From a checkpoint of a small transformer trained on Wikipedia.
Size: MLP 512 squared ReLU, 3.58M parameters.
Architecture: LayerNorm before each block, learned positions, no biases in attention or MLP.
Training: a variant of Muon for these matrices, 265M tokens, 8082 steps.
Each number is 50 + 12 x the weight over its row's rms, rounded and kept within 0 to 99. Layers, rows and columns count from 0. The size before them is the row's rms in percent of the matrix's.

# layer 7 MLP down, 128x512, rms 0.0728, rows 120-127, columns 128-255
100:37 69 65 35 31 40 54 36 49 56 50 21 48 58 45 67 54 57 33 70 23 36 19 11 39 41 56 62 69 35 59 49 56 67 70 47 59 50 46 46 40 35 33 71 54 59 61 51 55 50 46 57 77 39 50 48 54 57 33 46 35 35 52 31 40 43 51 56 45 68 55 62 46 46 36 56 49 62 54 52 43 60 56 56 33 36 55 67 52 45 62 59 54 54 76 53 39 57 42 38 56 53 56 66 53 74 49 65 74 66 35 50 51 47 69 72 76 40 41 35 58 60 36 38 43 55 38 69
099:54 41 40 55 56 51 54 57 33 42 41 40 51 44 62 55 34 52 62 42 59 65 42 45 37 53 53 54 48 41 43 71 64 58 56 73 32 36 62 38 51 53 41 40 69 79 63 62 57 51 28 53 49 18 49 51 47 70 46 48 31 41 61 60 37 45 57 57 55 69 51 53 43 56 51 55 48 41 57 87 44 38 48 60 67 44 53 60 57 41 27 39 44 49 32 60 54 52 39 57 72 58 48 39 48 71 33 45 22 62 50 47 49 26 57 42 74 44 51 54 58 47 30 55 32 65 61 42
099:37 55 51 31 37 36 38 43 62 37 66 37 56 34 55 28 38 45 48 77 58 58 25 49 45 41 40 58 35 59 41 61 50 59 64 42 43 49 45 73 37 60 44 56 41 52 61 31 30 43 52 39 45 33 62 42 52 62 48 69 41 46 42 36 52 52 55 66 49 58 55 70 27 51 24 52 40 53 55 45 54 45 64 52 35 23 55 49 55 27 60 26 28 63 47 31 70 63 31 48 64 66 40 57 46 40 43 68 41 53 32 50 37 45 59 45 48 76 35 48 67 47 36 39 21 28 40 40
102:62 58 70 32 34 38 53 54 43 46 59 52 60 54 67 67 51 70 44 50 48 70 50 33 47 46 21 49 44 50 51 48 48 51 56 66 26 51 50 33 54 46 43 48 43 61 61 38 44 44 57 32 42 64 44 45 64 62 57 51 50 57 22 49 35 34 51 71 26 47 56 45 61 35 55 40 64 49 43 83 65 43 49 46 52 55 44 31 69 47 46 55 54 45 54 69 53 54 76 69 47 65 43 58 37 60 35 61 53 51 58 42 31 35 45 49 75 67 35 54 43 55 67 58 62 42 49 63
097:81 58 54 52 42 52 50 59 36 71 57 47 47 47 64 58 61 56 60 62 53 54 52 64 54 43 26 67 54 29 63 61 60 56 36 51 37 80 52 46 32 48 55 59 58 46 31 55 76 76 26 42 61 50 55 48 59 53 52 43 44 41 44 39 53 29 51 76 28 50 59 36 59 60 65 43 59 64 49 62 52 44 38 63 41 46 53 65 59 61 42 39 52 72 40 57 46 70 38 56 54 63 51 43 49 33 53 54 19 44 49 32 77 32 71 41 41 74 50 66 39 52 59 63 66 44 65 67
096:45 47 40 33 60 62 43 59 21 46 60 56 42 40 37 52 45 44 56 51 30 58 60 62 46 72 62 47 48 45 40 48 47 43 58 62 43 19 53 56 45 46 53 49 45 69 42 49 43 64 41 72 49 41 52 51 33 53 50 47 60 36 45 41 44 63 81 66 44 39 44 46 44 50 56 48 44 29 39 55 68 70 21 52 30 47 61 51 59 68 51 62 47 43 52 38 59 55 48 45 59 54 57 49 65 40 32 38 63 25 71 55 52 59 43 35 32 22 40 44 61 53 69 47 54 46 54 48
100:33 48 76 66 58 41 51 56 67 54 22 26 59 64 46 40 63 42 44 56 69 44 66 43 64 69 67 24 59 46 49 63 40 43 41 43 45 62 53 38 60 48 55 48 39 47 46 52 26 49 45 42 63 34 39 52 49 30 51 54 40 48 55 46 35 57 75 53 58 41 32 36 52 62 60 43 35 50 64 36 47 47 58 44 70 39 30 69 50 40 50 35 37 56 51 55 60 30 54 56 44 51 64 54 55 55 34 44 68 53 49 86 45 80 59 57 41 32 51 62 48 50 47 45 65 46 27 47
104:43 39 61 42 49 51 63 62 53 51 62 49 41 64 41 47 55 46 38 34 61 45 59 41 41 37 76 31 58 65 66 46 29 57 40 50 44 46 53 33 46 65 50 30 41 38 66 54 45 37 33 48 50 36 67 20 58 50 44 44 49 51 53 47 24 50 49 58 50 39 44 75 51 45 40 52 51 38 49 56 62 76 52 52 63 46 47 40 52 61 42 47 54 52 34 73 38 52 56 38 31 60 57 60 61 25 37 57 46 70 67 51 44 42 61 40 50 22 52 67 51 36 45 37 65 64 67 56